Part of a small language model's weights.
Training: a variant of Adam for these matrices, 366M tokens.
Each number is 128 + 24 x the weight over its row's rms, rounded and kept within 0 to 255. Layers, rows and columns count from 0. Numbers have three digits each. The size before them is the row's rms in percent of the matrix's.

# up: layer 21 MLP up, 1280x320, rms 0.0556, rows 1086-1128, columns 0-159
# down: layer 21 MLP down (transposed), 1280x320, rms 0.0539, rows 1086-1127, columns 0-159
up1086 104:187137113123151137114183154142112132101109111128081161083126165106098107122126123175163171141146153120102133101173149118109138079105133109085116125154111124158128094136100166110155102140117127151167121101113141102087109106070158132120111154119121170188120132110118161101129139132125141169090139126139143176150066086122100141131099112167153171177167136102123096088144152131152127140127163103123173146140122089127135124147153118196153103169111133094141130116146116121156110140096127
down1086 103:116150080116095121157090107080162127135139144148155116140105143136157147093152121107088094088150107136156139117131089103120130125150153153142106101109131135120114170134152144169162109112158158125149144125131136130107100148139123137109114110119120064107146097135113080126124132142125099162139108131118146096142112145115100148130124109150102151106128089108121138191103118108124152103138111079145115154141104084137107191143111130123158142122137111120128129153138195114141121096136142
up1087 094:115124126133155153133124142134091176118147129098103146099125123137152127127189112116126100095141135100120107154095144136096080113141112134093113087152119129111114129131121090120158099143170161129173115168158135157142142117149116146099146115087135168099109131126120131145125120138155097113151116134126118127109138080104152083158128149164146110154179146148102082088135127094141113165120126127144117107128065106117155184087121163157122138097116092104101111147118140106113137125113126
down1087 082:115106102131116129132157085128113110171139143128126105131135116104158146110111146141146123112126142151117148114154115122143131083130139155124187106083103110138103127118119169094099103164126134113109134124186152134140090129119100115127093147136107117146169158154113130255147096129095160128100117108134144154110109112103136127129148179105103137145148150135164126143117083071132084131128121120156122116134157161135124138132126141106125113047134197141122122086132123183147145097147110
up1088 103:130111126136119156148086131130109168102138130156140148115094156080134120100091141165098147132130098116122120085115123113159111096134143187095134116133160113108116119138132083127191130128102143135138146058123121140152122113091140102161118177091155106140112139180138118121162164113157116102114109100087129108166120101111118077132133128100108110137123115139142133165092123132116169121068069147152156135135134120160117159139161145143162142167120152136122189150156140108116089130143126
down1088 111:127154147153155130148093125138094128136071133133103150173119125122119137102129152158090096152122107132172083136128115128146155143145138108126113120152112147124133052147133130142169112142153157134122125082122133161103114119144113122154149135068066145141126073114125074145157139107143108145127139142126147120135160097134114153124059154136101132132140176100082131098108110117128122137124141102131110147126124082116157150132129103139100103116153124148152136114173115082105123150133081
up1089 097:086161126103118140121145138151073165103180123140137137093126141116151101105173111135115171135143113102129115110099105124123148132110095161142181120181107101122107093108113098108156147125118134131151115119127122117139130085103122134178088083106107093152130090174141173115106122142116112136125135153117163109148102125116106168120107094112084130126163148183118077113134136119115104170179090132131081144086099090110154145144100154123129159115153113138106106143118106138131111136154160
down1089 097:147107167122083124127115119124116072119116114118148176144094104134130116156135151140112191144131164145097113154117129116109131108123127137143110141126156170167140123123151135128134086164098083174169131108113118129149149146138173110171166150096171137141140121122112155190146131116143136111119106125129145158129124139111193097135095158107142131122100126084134123116138134127101134077149113129135125133154052158137152170096128109111135129148125174137104114079103094150128147153116148
up1090 097:121126121148122128101144120128086190101154103100118115109132162156137110110135143143161149146126137137139108070158114108119159119131158153127115144169108136123133137139166126193100121107126102129152197089133130106168139118138169095139112171139135111145139149112155124112113178116119127129150106108141099148133096112119124109102126105122112091095135115137147103168104150091080167151132133094116148128136130106151121136117142133113151133145138157076161114151138124136077131130182112
down1090 097:163128141139124160146109147126078119138135119122101129141129156134097135127101073114149114106140072142091148115110122106169112085118119107091116122113126124086084135135087140086121142152150095126110126164103165152158165128095140134123135143102163113127107123182113146187177102164138145110129164134137137160132075141117159117098139130155100157079061138145176114118130146113148096158118119172130141129118128142107125168133107135116140119121150157140132136134109139106157151187160120
up1091 094:131136113093108150157160117132105134149150157154094136087124126101149122149132141132092144116134057135093134125113151145140110132173108134073087154101114086112128143099125110133118143159075159128148159107136166148111138112147107162118175147106148160121105121144163111132172136153134127173133133134134130113087101124128132072107088112085110149129104124111125110147132136094108143146169102076141140095140078090151142159144135144078157161117133131157078152127108139119131183107137118
down1091 098:112154098181121085123120132096159124124157133111142100067121144171159114111101168119151128121163114141130098111168107092092153112086157190143159134160104145161135093144145126108127149133151077095126157169159146121122114162155128133120077135131134109120169168160110127136111129124138139098102116149171076140150139129109131108134150149136094116131158173157077134127152103162106118164071123188144106167105123177171158167104179111155133108109097117143129125091121150131112093105148169
up1092 109:131130150117139188180156120131109099113148109108138151123120130120074128114117127132131133138148098116108109101136102110110166123148148093120141093084108106132147129134159104125150095119144137122125113056145140138131136141168128129104093149133123081150118119107115129128129142124156119179125114122129155135170109090172171118143140111107125133143133159132172093133098145116090150140098143123159155104145109099166121138159088073145140159123113114149176113093152141164147148153129139
down1092 112:167128092102163101171119159130125147170137127141153142058151121163120122147115132126110124124108106130138122092132141153131083125150098159163090149162147139137139147140122159147139115148091120174117139127104139146119128110142116121137101092132091168109143181130154142093126131085112162081104119140115134149124137146135168133144117117116068092148124150119117132107139098120070119132168165119164129164080161059149103090139115168116123152138123135160121148175142118085162091151105131
up1093 107:139132129111092128102125112152127191160139130128102177133141112127133136125115114132117125131162133099152100128115091070144101139114134134152148129141111150143159095141133151130200154138078136137129124121158140111098136159126112116153153131116115130111137152121114089091142105106159136135118110126097112133149154126138132135131168114109119113145176110127126177155091114110146110095137090151081145090089081146166117127149159133166156124148157167122148163182111107135123117147076150
down1093 114:122126178128105095126142156166127167121125110142127142132119129134144154136108152130159107094136130121124153112117142124150093115115102124089155102096132153113153131136153128111138149128144118111120153120081181126136125120103152086133204134129146126094099134155114124109113131105172103128162121126150105178122149131131120087082132118141143096154135088136172139149105109132155097132161158147133127086103097101133105157106114138099124103133116156157122149098141097115115171148138148
up1094 100:147145109120136166130145123079121129131145119124117164112104101193145113118188110170121143121120143111125098126132118101096171139129138103153100100125130152128106118131118146106118096130115094150120148146163122100166122163149152118133093096171128156132140140112099157126129126105112088112106133073103155115138082118098113196150145123107141123142155143165124147117139154056146109041131110133139171148136133135134162142152137128132147134136101141130083094148081147077154144151147124
down1094 099:155154104120133103153075105139144146097125094113165099127112160133105112159104133108124164125110107134140107124093134135144134134119134117164152139135115092128125106126135090140099129121108137140100123137123142123071141115096115132164147162149141123125116114097143130110160145143168125133104171129140136101149138145145149133130112134139163123127115132063145129187124146155134123185116132156105140098132099197147133111093142066106141128127130135163096112128100069102113100180135127
up1095 106:119160157107130112137143131123132113108154125125156134114098138131106136071124105116138149141123098108196123145114135122164130116155148123164082080124135128119108138111134106134136139162164134151146089145109138124161122116098136131138134145110107166145105148115174129102118146154130097105096112112090168125124197126127077131133117112106162130156109112151104124165125133125109088156108106119138162118123145116128121151178139144104118119139157151125110145135099147081119109114161144
down1095 112:153140121133142107145115119099117154133136127131135080111141126130095098112127138141122111115159178130145166111124094130108113103156081157133138146124108115134072137139127153129150119137128129115167146101094091103116119155172134127088142164131102104132192136103106133149150090116156162159122130127153055120140140144136089144142128146147122142070147149153145099151164095144120132166144117110149095156145100116075158092097155093156115154137109153144159108144133132176116128146115179
up1096 091:097129113139169122133112148180128154101142170122131139145122131126114119146136117160143149130136083142155120173168110133104095148110158152121116119153105131132118139148149132141133099156126087110091186136137150126121148118091134165168086161124115110103125155172115148131160173108094119116123133154131116139181086140081107125086110107092157129111104124088133188119112125120137114192116129149131144173126138142119090129099143093133122147113136115123161122129120111154150168147123085
down1096 083:154122134131086103152131091092117106145162130120119111134143120124152147109132140071140164139114174121122086115136141099150131086175087086121089139079126110147150116117104113127147100141166155158179139089088161122131107145141123092087121105132097104137140100134100118182120119143119113103155118131098128131133158135139125142186132132121113172136110155178155059138144147130107125108155153105150153129139157128136184104166119165106138114115101126130098119095103159073124077133132172
up1097 105:139143138170173136095168147121106151127136127121115124157091165164141104152135112120092108120149061130128097131087089105126157119118145161108123135126097133084166130107143147126167145176118154146162126079107139148120144120108126111124140100130174102145102136136097131126110147161145094130077154084136103139144086115150102070141131142147152095141155118170138117151104164107136124144078165131142168115137119117125115165099153104114130099162101142102114140131124131108083142131161098
down1097 104:089111095133118126136135152152131095130134122125117136116105147089124202126121136106178132168143153140150129108149105133175142094164159105153113124135129143132117128127109152127140133088136134129100138149151105074133108127163133101144104118119121167128145146139157117116122114156089135092096090095154132196142156131101101102150139180113127115159112162093142167130124104126154110110102095107111065116165128098132113171147048144093127097159128102096100133149132103160137142123091127
up1098 095:097111153115144155095123155151172134128159139104085100118120150113115115106129127117107145084154057146145083131144130142121114114105123127094111113138132146121137141125126114135161099127105136134115111121136109133133100168139152129153135183137169144126145133136133139129172177068095152131115131156151156120131094168097105102152089143131128131138106155122167124109115143110119126107109057103115135116114146116128123133109109117149115151165123129150140116111131155109135124108133092
down1098 101:089144121122080144129081121096146108108100133126154139155113088142142130178148120137119090148109164100064120101099109146136150126152096094153165166137175081095121076127138132093114091121170189103135136129123122148172140089143103107137118111146104110086159108135120113153121142113144131115108089112085091146134154125116119100131093141122139158118109169095142100139155166102143187151144147157097105142138165125128134105145133157096151147096135115107124116110147093105131129153128174
up1099 110:142135140130150110093111119115151112117166116119145122136143136128128124134109124134093169149124123096151129113119133117031118111159172113184118105156134145101128098103133147101124154114154128123156044160148158124148114135129159129166117108086135105129097135155106104116146100119180090151109124096126110139162129119129125049155106084126131128131154121139135106139086105113141113120111144093116120136127128140190112114174140143158120116142131123143094149169056100092139139163102147
down1099 115:161101127115091107133128132110139165146147089115129116172130138138128106151144127140082156097155132140129117135104121163111131163112138115089144112161190131091114131155214121121117135131154133121114159092140147164151107137094161109094107156123143099134136121141127120083121182089127147145134141133123099125164136166149141178152122096109130099091140140142130127091125135104137163162095157148107149082144152110079155169128115117150137146141105129124184109123122117146106141117111090
up1100 103:089110079129138107127096122122126129122134182147143207109137142105127097128153119133134098101155108176158126147147128074104134101085118119106154148164133121112134151100165120166177144112144138130117128143153094120114134128117106119130163128138097148110168117146100111129138182104116145140114061136162156145146088112090119141161116063105122111132142158135105124143091141106143118161126119123117143107152092118125118137118111157102135114181159125134108121137124149158133156160097154
down1100 100:153106139158135132140133130123120157080143101133140123126144143144097120119143139117174135117151158157139168110105134123124142115143118162109115142104166125081164173111115157104143167143157158185141113123134078118169104184140108084124121147118075157110164191107151112115132117142128148110121097125106117123134111086135109110094145121156087076134103124115183087142119099104090163135139162126172141138111093171147161155111149095116097135130130127133116134134154126064129091130122116
up1101 100:098120149147107122151172136113138130134135075129156136134137126126132155136124132105128159130132170113137098091139113111141140179153139113149113070121121133113123117134155151146159176125106091126142146153114090132126127140083113134143096127119120133132115104146125129110141150163150118122065108048145122118161175114121092141110131107134123119164112117131097056122132119145170125098133138147133164143104130130203113120116159115121122163138114077095119111138128115104079127138117112
down1101 105:114134137106114142110085121126128111136060173135043213117125135136157105145146155155195107150111169138132127115115179110125126128114154168105134120139114126158134106116085134114164067132158124123120141120137135150168086187143132160108163130105118110147147148147137121152129119133146138157157130178115104125114111144128132119095118123148147153140134113133121152112141158100124084185146127132112143086147118143129118135121096127121138073166132142172127091100148186162154097120101152
up1102 103:080100196172138114125161108086165108102130131116158160130131141105111100112123091167115134125167103132138090113112127111115168141181128141135136150146137119145118095105156144130173132185155173110133122129140127132182124125108174102109110118119108140137135122171133119122140146136111100126127102146137121114114138117094092152099116120151173149145118125126119091117129126120176135111126114145086134123084116097127123140135144092131122083125136113113176124147149163133128130149119133
down1102 110:093131159131147115141128129106134081111127117125084142133133115123145122101111112095145142138115134125119172096113079108097102150115146107140144136103118108114151154122169103113128151133066133103158110148138093142154135171152125167159119099139144138175141153128095114100135116131121157097161093125152132112148142133135091128149130186121150163137157123097137118168122114104119143141166102116113117101102150147098132131073108138142081117108119122115148144137122144116082166111115152
up1103 104:152108137111128146126132104158143137124146134148150160092186112122102128133115121105103140164105104108136088116115128089154152113108115091122151126095159163089112100110092148127171084175139099140131106200161116143113072125146125134161125115107088141113127066118140139133127166113096116162113133111143149133154122119142160130106126133127142108179118139162170114144146117132108146159163120136092143156151138135137117122169091112119120167111140091117127101111141142100157142122056122
down1103 092:161134129181160181127104122143102136138145116163105135111128160135163155129126115140161094138106103141090130126106119129125145137140128075101145109112159088076153151121107135129110097106116127113156098137173130092159088107154089109136158116153133141150099085118126126195180154166096122153128174115126104136119147162128143117120143143142106113108113136122196099137150136131136150102154089153159138164114117102143083150173113123115121106113128115109126111117124145102187147139123142
up1104 089:122128099158122149159119106153125134107112086137107175152139117132125094128102149110156130141132163159143080124127140133099107098131131090104152129117089149082143087129080165124154130126110126115142137133148158111086109132142159141115169123156081138141145075119106140142098194116093150117155067130117145147129109153132145085127142141139123128123150121119138129168142161102104097123152112114168173139131147112125128119133133132180117106123117127068096137092104111144137099148109122
down1104 079:122123127116133123088158149126128099124132115152128119141141123100136055103121087123111157125100144106111117157104152133155084179130116139139100094132141141158129129111178104127136117141137109163118084138159117150181114105152137141121121171134154097106140113135148101213155064121133023129114107100156131128144149109142091135101128188110140143148124121132124145140167092139125148117096137146101115135158115148119118146129129096069135153117152123134096128105141165100125109118108168
up1105 115:126112122142128124143125142149119138157148116152151099145109103122088111120120120078110124140159155186144129115112115103106152117150107105190116128141128123142144134083162159127135116117115094119149130145135135108150139163128142174167088122092125157135136103163143141122150136122138151078111090121181136102147125141156133123138107138174123137105098173096095090147110088132127131137133082131129130127136108143122106109163182096107120123135126109140094112139127132116108126110123101
down1105 135:149134112110146162142108152155114111107097081129096124143108120149106145140137078120104144128163085103108198146134163160140061164158170115111116126150122114154135125135112118094172131119090143075145145144100128123139151155109105077122149111089137146143164095135123119156150119126123137122126107145169139111120101137139102122103091116158136127106149154129133140180093118146153150142116161099156147164111084118128096182133089134130136170164124120109139104120118139122159176151161120
up1106 100:124113105123147127126125099091125131162125136133122175116124123151152116098142106167053107075124127138109151100133102076110142108130118082108134115120102125166108137177119178129168162157113102148142128162158162110094113208132117153132136092152150129158143136122115130115189119169124136110106125094124131161170145135105141125138090118102148122131151143122120103134087101145142134136111159128123132150098118114122133184133100096161101112139087088085111100135086127162157155152144133
down1106 110:103095139093118081115097144123176116114114140122165104152096124090100132171148101147154122129107192086113139105157139115126122122164135123101090072137143088156130130138133108143127136127130096112097137119105133125155168139142148159108132100113176162130168137098146099106073104142184151093103112121119114088112071115127130082135128124185140149109133109128101114157141127130092119120130131108086116130133116159117152109096153134149137103142126143168124140107148095126119107128098134
up1107 100:135180122126112168150116109150124150106108089082104162150125120175103148155154114123138146132114186143132135106110113100075132128108130117113102169157121100120142096105122163113139101115151122131148139128131156129109071122146158147097127111120134119126135105149134133084155130139124155160101139098105125161114121092194110121092087110150136106171126126095119125139116126134121116118119137139169123170155122093178131119084169122166120118129110149136117146165147151129124118162086156
down1107 110:122137154127101108125135114155129145132099181122136088125111099090154140060113110144105148131111094107153147112105164112148146132112160133187145102126139155114126127131118131084120112125099145112117150116134086122134109100104133123109128124129058156108140105133118145115133113135083123128144075165118160128125115165148134124194100150117150155105172138123138140109174100115139136138095107130112087118144116092122055160180077149115135138155129117155111074069099127120161139130179117
up1108 093:164166121119130135151124132111094140122160143134106116119138113174120152116148143090115130136117100156157135099091132123149144068131132136146151048093103147155145118101136147172167154110107154133135136127140133063152141129148130136167086147108123150102075094115124138122162113121133116085109063088132123120140131148146125144132162176138144109094143145139133142143153141162143140124134134128103122118094024157109140128150141130129161111102120109091091157104110110142108158161117178
down1108 096:081157135084148157136149115152145107127104088146118143132130143116142111142135146138113103125109138104114122138148101095096077117105135122178132159089128079110135105100121124101115124107145085157144108144131152150122126142131146106132145121137132110097110144158102139190146133126149125153140133108117102101133105141118126127118131164078126118140087107119143135118092167154126152132106098119142150149164126105127136118141118103109089160142121127151149135161100119167192114093144071
up1109 108:100148123171115099109136099112163090126176139117114123088138103134135152124123105135105137132166119112127094116100117074120152148158112106122099102137091147156146176138124107156166162166120116186140123130171171112138125119104140145154099112095126118159109128138127144090142123172138116101108123065091115093140144148096158121104086136155115137139108172110137158137120108117139100159135115104085136143170122119129100125107112117088130142148112125124127120105123142148148136115124098
down1109 121:127118173099099116105156119122142106112114117090131113120114129107138102104174186142106154117128097138106131138133144156105149129137154084119131120097142125050165135086125113150132096126144123094109095119127116114115141137162112125116119148136093120132178109183106156116155137154129114115152133114127157155122104127088112125159136155130161107162117146146140129115138133117156119113118109151104119141141126132095104086141160133120101121059129152138144141121099112097157151100176137
up1110 099:138143127098103153104135128128116147179217126116135159171082142076134131114144123116117112189080158118103136182104103141113135118137111199120109138118130140091113116088162145129113135177132125149166128120104122168150098127129105137133105095123147106126108140150107131119115148153126118134124139130122168167128129139153108155141142154101118170132166086104148130150112109186106168121149099116113135110142122120126153108160118118135166129105139170113119100094123149131128165104168095
down1110 095:105118149150125165111104127127100102068086148164120124137138126139111109164131151161113131077113120145180141060166149140137112109156159053128122086155134112120131132132104121109116110130104120122081108138134151107164138118113130089130167126133195135145113137098146125127142166096116146130124152129147095089178131131161152136113146128124126107119108131153128108105172181122096093118130101154158133119116109122150159156117131145097114114126165131101142184204166114102134140128146138
up1111 097:141145134119096159151126139131120162077141085098095155142080117136133174099112125123090156170089138125113138126147127129130113088126127124127125135127155112093107142118123174113153138151127142115181108205131108156117135130088159112175121156122100133110111147181141128109128139138149111109103126152121129145138137170140114166148099122136138106109126103122153072136120160097131125127143140113073133135142133142154124108142127127113104128114102120088100135133141096115080108129075156
down1111 096:129135123154160065135148143122161094129103131147115103104163149171135131186148121129122115104132053139116141130110099084143169130137107129124166132132084164161194141112134117123139112121117087122135114137092146130106158113158165147157118100094142140139116099145147123166115121119125110131112143118146124098157127126115097124138129150084093149113117112091150111168129110137098121101140119159167121163119101123141168153139170141166093170178130163164128124126090121142143116131107121
up1112 097:128143159138099170140141075138137142133105158123168120082118106125127121115149090142149167102129127076120098111122089107163133153138131100160110112151124111129122148092189090085141106088148125152140132178125157118093162134087123103101133150131116161133129155136112162134113158087151137123084182108118139118155135139115136138121104074158160105117117147136133093111120150134092124157170109159122114130147141122090098115145143163104121125121143131152106148149111149147136130131120136
down1112 094:137125147154155087100117117146045114144161131119136109137107145127135147146145148161123100138134149150096130158104145160171101099171138122103120137100141111105178142191129107160123132139114119137130119133170158131164130180137139091136139113116168117133127095109155078126110095128100133120130096152117164109125113091109142106159118169067084121139148090148161110102154123127153101117136156143128155174094142088098176165163101118154139154140117155115165113146116126118106117109143111
up1113 094:132114119090096186121150098173079129115172171150135093134146174132128128144127163105111129092143144110125141110105129112135122098127102160135114178111107168076094111157123170130130148124097120126115165125137150152123133169124131115106101148069143135112136122100130119102145147120164157114148142125166169145113120136188142082127152163101125132137119145100148130121125109087137160128137110091154184117143136119156173143158131152140150108139106152073113163122162152091105153104152139
down1113 092:155111111105178084131118124122143108131117102112117165124125136116112103113147104131121114123150109139125147158102120169148138129131128111143119144132142123096114123123096135109110145127118116158123132138143143116132110087171091119126150078093113115109123156128120128126161141107097153158119123188132094105146123150152141143088151115104130175144104130174132116155109090148134123111129151141090132158133134104126099176133132113128153150137105181115083100144109125138185112156150178
up1114 104:114143165134122128137171124141128176146157071090108166141110153113150164128131142111113146176145144169129098173130101134131147150189106125144070085112141128130118090059140105125137165142133122115130080154127142128124069088115132148126088088091146144138142084122134136111137124114107160086133102144141101160135109112109111114110137110086135150146173137104108171172112136142146152106103161111139131124136108104145141133136120147131149154141116119151103141117144112138132081137147122
down1114 105:130089132174120141083127132170111135140135210152131092097107135134118160130140126121092105133162086125110104066117131157098195133128180140142132141153156141086123121124139120114194181156127150140108135150170112141099152183139125094138123156121134111144142158111088147133156142134145121136114132102114091118140116167109114173084164085127149120126154103160158089110112135143126113118142118120096124147131112126130125086136145119091089125159155140134128106138137137139113118130130117
up1115 102:161108149106102156140104127080097115128116143102101130103124149065102066114116103112138137131110195130085119134113133112145142116137148131117115124123125104123120089151128152166159107134104139139184141133124152108093120150142121144131115105141138139165135096106127147110126186134125114138146112097088176147167125107164099148141155110093165129183159144147126115109158115117160137139110135134170134160117140183122142154154130100140174144141130130122117105128104149106100183120148149
down1115 105:128102131146107143137156131142128149148160136116148076172126132164109148161103150140160124140103075122167112140144122139111118107100146194154115126082142115162136111090127101136125130092124121142136151112142127133135173126129146141077136150095119122123138138119150131113165112108151130128126109123136090149132110138109124115112089162114151119090110136085131125110117120091112122115134097131157104104094109104120101154104105159124130123178168088123127178149115113127146139145132113
up1116 099:146131128125106120193149123099071095110157199126119152110112123109125130145162129110111165107124104131178132114108155146116160125115116160161140084151147076076117130127143064137126109108111099150122144177174130105131161154114122165132145144155114123084143148161150089140121112122145112130112120076142121145138136115157096115093131127146144166135116128103150152113124133101159182126121082121085164154124132103149112130140086084183115144114119102139137115128118123097112124150126090
down1116 099:167095116118121121101133118146147124165163069150112127107127090138103095102126128158104128166131124145105135096150127140176130064135130067102102129136150156138150108116131146128123121119117160148154122121120082181162128113168126102152108129093145140139157128139121113144132138130114084138138112104136155125143179182147127151127118098143113128127118153161126093140130160132130093150146102111140148137130106092142127145085126090147108117153147147138134130147114132094120138129122123
up1117 103:110100123113132142098123101127138142099134099115095153103122150102085081152149144135126156132103167144124120102172135089082142135153185125122115127137110142081114082165114116170154136152114140148167127147116118139089150109125109163156117094108169113116163141162112103121134125131142133138158152128120168114169144140105189151150144148148104112181104117122117166123141143164136119117159132085167155165107107157155108148132095109139107147118125120112109125130091120141084177133129148
down1117 105:128116122178139126134107141118156114150088157129172101124148092118131111112133146146137123125112112141127136139143146136144148105087094146137129129135116104193114157091125105092124129117142147113109138116111197175162095131136086112145123176133156122125136151123133165096121150135122170126136130147161146098122092123122154107119130085127124115114101105151093093120089118122129140130103099160158145141172102139114107111112103085147117091128136174148175088135162099120150106148121094
up1118 097:118156121145166115103127091127122128068149064093153101107111131123143152140114151145118144146124137174131114146107109151078126116101155135108134105151108095092150131160144131105179105173140097154125143107181118101109153123112105148170108135147127113129135150135139126062129139153168126138125128094134128103143080104153079148134151088083156126155156102141146146100115122098118130134135131114159157139133156135166110164096144090110174115125164149085119112117099137098131156119110165
down1118 112:147123154101093103134123146133117155102163092144108145130106120137144111105127041137111129148147101131088102158138153156094118151112108110112109149156117101120135098125149111117079147144118107113129109110128140140143159115112134143126129139077160119178108158109112150130151123142144104161126120154129088148105099122156146123093103134135162133077128090135106109121115128108128122164171116130152133151146075106120178176117150135156125150136099159116113150109048107160122158123176141
up1119 102:135116123130106140087124108118133102149143113106094099106147143106148149151133165156109104105128122163091118142132147127129139111122136120069146149109114096132108099129134097135165119135128124143112158061115146047087131128110119122140126129089119104174134149143124150126130151126129105100103126150149148113119100135089115149162108091118126145140149152123097088109135154141125146124164141147116160153141115122118133159160164122140137136177134121140145114133118146076087138129137136
down1119 104:144116124170112119129119145121105143126103109098140145107120088125128109143120105142154091161135097127141101110106116130147111122131157155143118133109127153118146113145116134146156155169108104111162125148125112130139158137115134144161152149116065133117107128129135121175143152094148122029109096094157100141139117144103107106128108117119118153075155112155116121139118134135144138154136108152117136161129122143155124127143169145088160103129141060188152130147132140125127145153159132
up1120 100:141148109152117125120145145134132132148148132103144128176152174114086125131116131094115164115119098146119089100138109110106140081061111159130124156128121111118127119122152105111167139128159143118123164124134118150145108141123102125100159116117190115157133122126133140099124139129123128125116120114094108125125094126139121115125152112118105106132081071169186152132119153112141120194138157094153182127127104135133118118135130133143106102103115145147136117079152123152139117129133130
down1120 107:108114100138152125170113095115139185090106138130125107109139113127090161109164131116132142115108140089102122170141146144149145131160131162127123106128129103152122137122068171146099158132098144120124135149103135085126105112174157142122106158131104163147102177117104138133093128125108147167133141132145095128139127104103151135129121141137095127110136108132142103122155147167109109127122139105164124146149144120127123136115115116097118107096115140152083116149106140149086145155098143
up1121 102:111117124134123129117144118139156115115118171144127128115130119094101152131152107115117145117090158140126119132130113126099099087160135119158125120155100215120152102104128119133147147094109120125106139137166103134134114144132129087152108102101103151152157149123136138110088179131140189086107113117125119154161102119091123143126121118116146183126094116130116107174142097090137138150140107100141125151159142129113090144095113142077099149132133127122184089135096123083082177122113109
down1121 110:110135104106083124126150132096151139123111132113103086137079147120125157121103112152130165115151133105153176090151146132118155096137123126132184160131129096154131127134130098133115142131118146121096120099122108143164158115120120162162095122116126128132109136116128124120125094131112100159071121124143139149130091127119128137162111092166135122126145163141131180133124181133115143145106141140163108097137137164148111112155109083117170141088133170139151127116160145154142137130114071
up1122 096:134161171141119159086151146118088103145127119088114104148160126118136087135163075124154122116134142101137096103140139123134127153125113119164152092134101107139114145144117120110136075122128112146130121134155156133118157135159172132170123128126089127141135077129146143141134166132143109136141144140113121137144136133110148134168081122163138115117112160133110159102096109127123144119135118160165132164096104148139141140171091162135069121135132098162122153147113127145106107160135156
down1122 091:108111130123118135168116111142137143116160158164136141120108088102133135082126169119166145101118080108125128125106102103146095075139159124119165132094097100144154143134147161106152134114123150131091144135143094141131097121098119100085143158162109095106150164113163129169117121146119141096119115087095139121178121165157119106081134145103165103117113147115107101121147100123113079184111131094143176062148141105102131117116080108140193142113145159102166107147106137143137140133109111
up1123 099:152129153188169144109089130172109144144129116152128133125132149115096105152100085108146173146146113185131097132103136115085137144129104135124115125128139145153093133138128102124147123119132116111105130145115114124154140124128129119140102103129125121141070112120093159134150122139099132119147162128133124110134118158124157159150136137142139110169166106146102184125105107088152099134179128141100157152122122139123094172140058065105103135135136153123111146142106132111152134153125119
down1123 102:089134149125096143141178142095187102147117161143129087140101141147161112133117140140154113111168133125111134128151126139148147138129161079119107086092126127094141149122145141174137116125107140106108123146171129133116111149136114139164126126123096101109104132151144108125122145100108114095135133141138124130114113090098114143109134158145168114103091104123136065118165144123114134094085139164109157110147128156167146113092190155156085162129163093124158145174118142104122116147148111
up1124 106:080118131100094156146134136151149164127133154114115120111117113096149114122168108135106131117105101100102149139088121095137147128089115126101132146110161110089134090124121084155173098115111103150155138122147148134160136209094104093147125112125127117152133108132144139136159141120103086129159125128186123112102082140134133123145112136114183164164170176143121109111119115112160141106143091137111130105145108141124107166168092138148121146115149149100115121137087169125113127165152154
down1124 090:189130133151152120101125122081131142117111096101107131129127123132134142146110153155168151160145107117080122159158138134137147123109118145161173137109129097132156128168113125127104145133119130118113141146145118141114137133133143128126156078132104107113152149183121121250140102133138084120104144145129127154142153173138135099121105190105132086132144116106177110107110098149148133119112145122120104077138097135118134151107094145131155108139111111091089116067104108125127110049165148
up1125 096:134094116105130116137124108164113142149161154109141135125144156149101109117147130186130136141144102123122116139118065120152113095116136128133153119118158154119128099093124147130118110118130162134165167124139141132155110150160143095123102169145099155107116111121120119126092170115174166096152127148117150101136125124122123098099131127111133125111114087149111135172189091140144113168127112125127160129145114114133123102143089130110149128127098166105138183117123128142136116146165154
down1125 093:129136074121122115175119150097173129110087106140131106109106073095145174156092137074155133146099137124136164084139113064079131068131174121117153116109155104150128120158147127144125110130156170133138140152152142127117107134153134144099175081100123151117162103120105106172134134125094147144119137138159095168122120179170171103130117115180118081111132097116100120121113154140163114077079140126113125120152069159137111143095125105131138134113127151110153090149115150067188119096091111
up1126 097:125167131164137150098113119173074131162168121150141104101157130134182112109130105156125165163114143137139088132147136129141135139092082140110115101131097152146140149126134142155111143108117147130149174118139137107135100144090097143114077165112070113124149133113096160120113143112129155087125184106129152126101145172139104161111149130171111093140207169094131090131123144118121105104132130122141144145124112128108114127186137132134089152154130117140101112132142185114170131110141126
down1126 098:147124138128127092119157139142163117089098116061147124116142173128133130159171137119108103106125111111090126149135139128134104103091099139153150130160161127139118134083115131114143143120163094135121099158140119181131155137058146119106128137100119102152108087149152079130134153141148116119118130086142131111136101137072130108162115127114128133100139151124134147106163109111136117169139149171109159127162132121120149136091149115125119138135093100122176125130135110112133086126076133
up1127 102:137150148096164094117147156112150097114141084146142133104059114129147116132104158184142168126151128140110081127151126147149118120136110140123124107141113081114151118127126128143108163121122146129101085102191138163136125115097132114135129123103158131103132105148114107118132129115155090143125132119120161133147114096154141158168105127153130154126110140144106140110102125117141142087091162104144122152104131106186090145156128093129129121109132124136132098145096177152129140139124102
down1127 101:109141133109134102143104104147084143156109155135084096150160158137139137057106169163107143108176160121176137109152095095160141105135155097121175097129112099111132112169090125150134124117119144125144151145075124159161133146121093125150142119126137156136164143085134141143145098146127171103151101128175117114125109114078122144145151144111150143137135109111157126149111124150084161109135147118146111141140120149055115095159141128104126125104138173141142150127150135140093107102141100
up1128 100:168106137125131150127106125173088107095151117122107121134137130116146130131145169113106117136132126128192135122154089150099142117158117182143143108118092070155118129144087092124145088119102112217150150111133141100130111129127149101142109121123095117104072127147118155114123125095169130123139142109128149119161084145140179135138138143141090110114142138130178142168082144111108166153135134150144165144100144114172076116137141127151107105099073119119089096111119126125129134158143122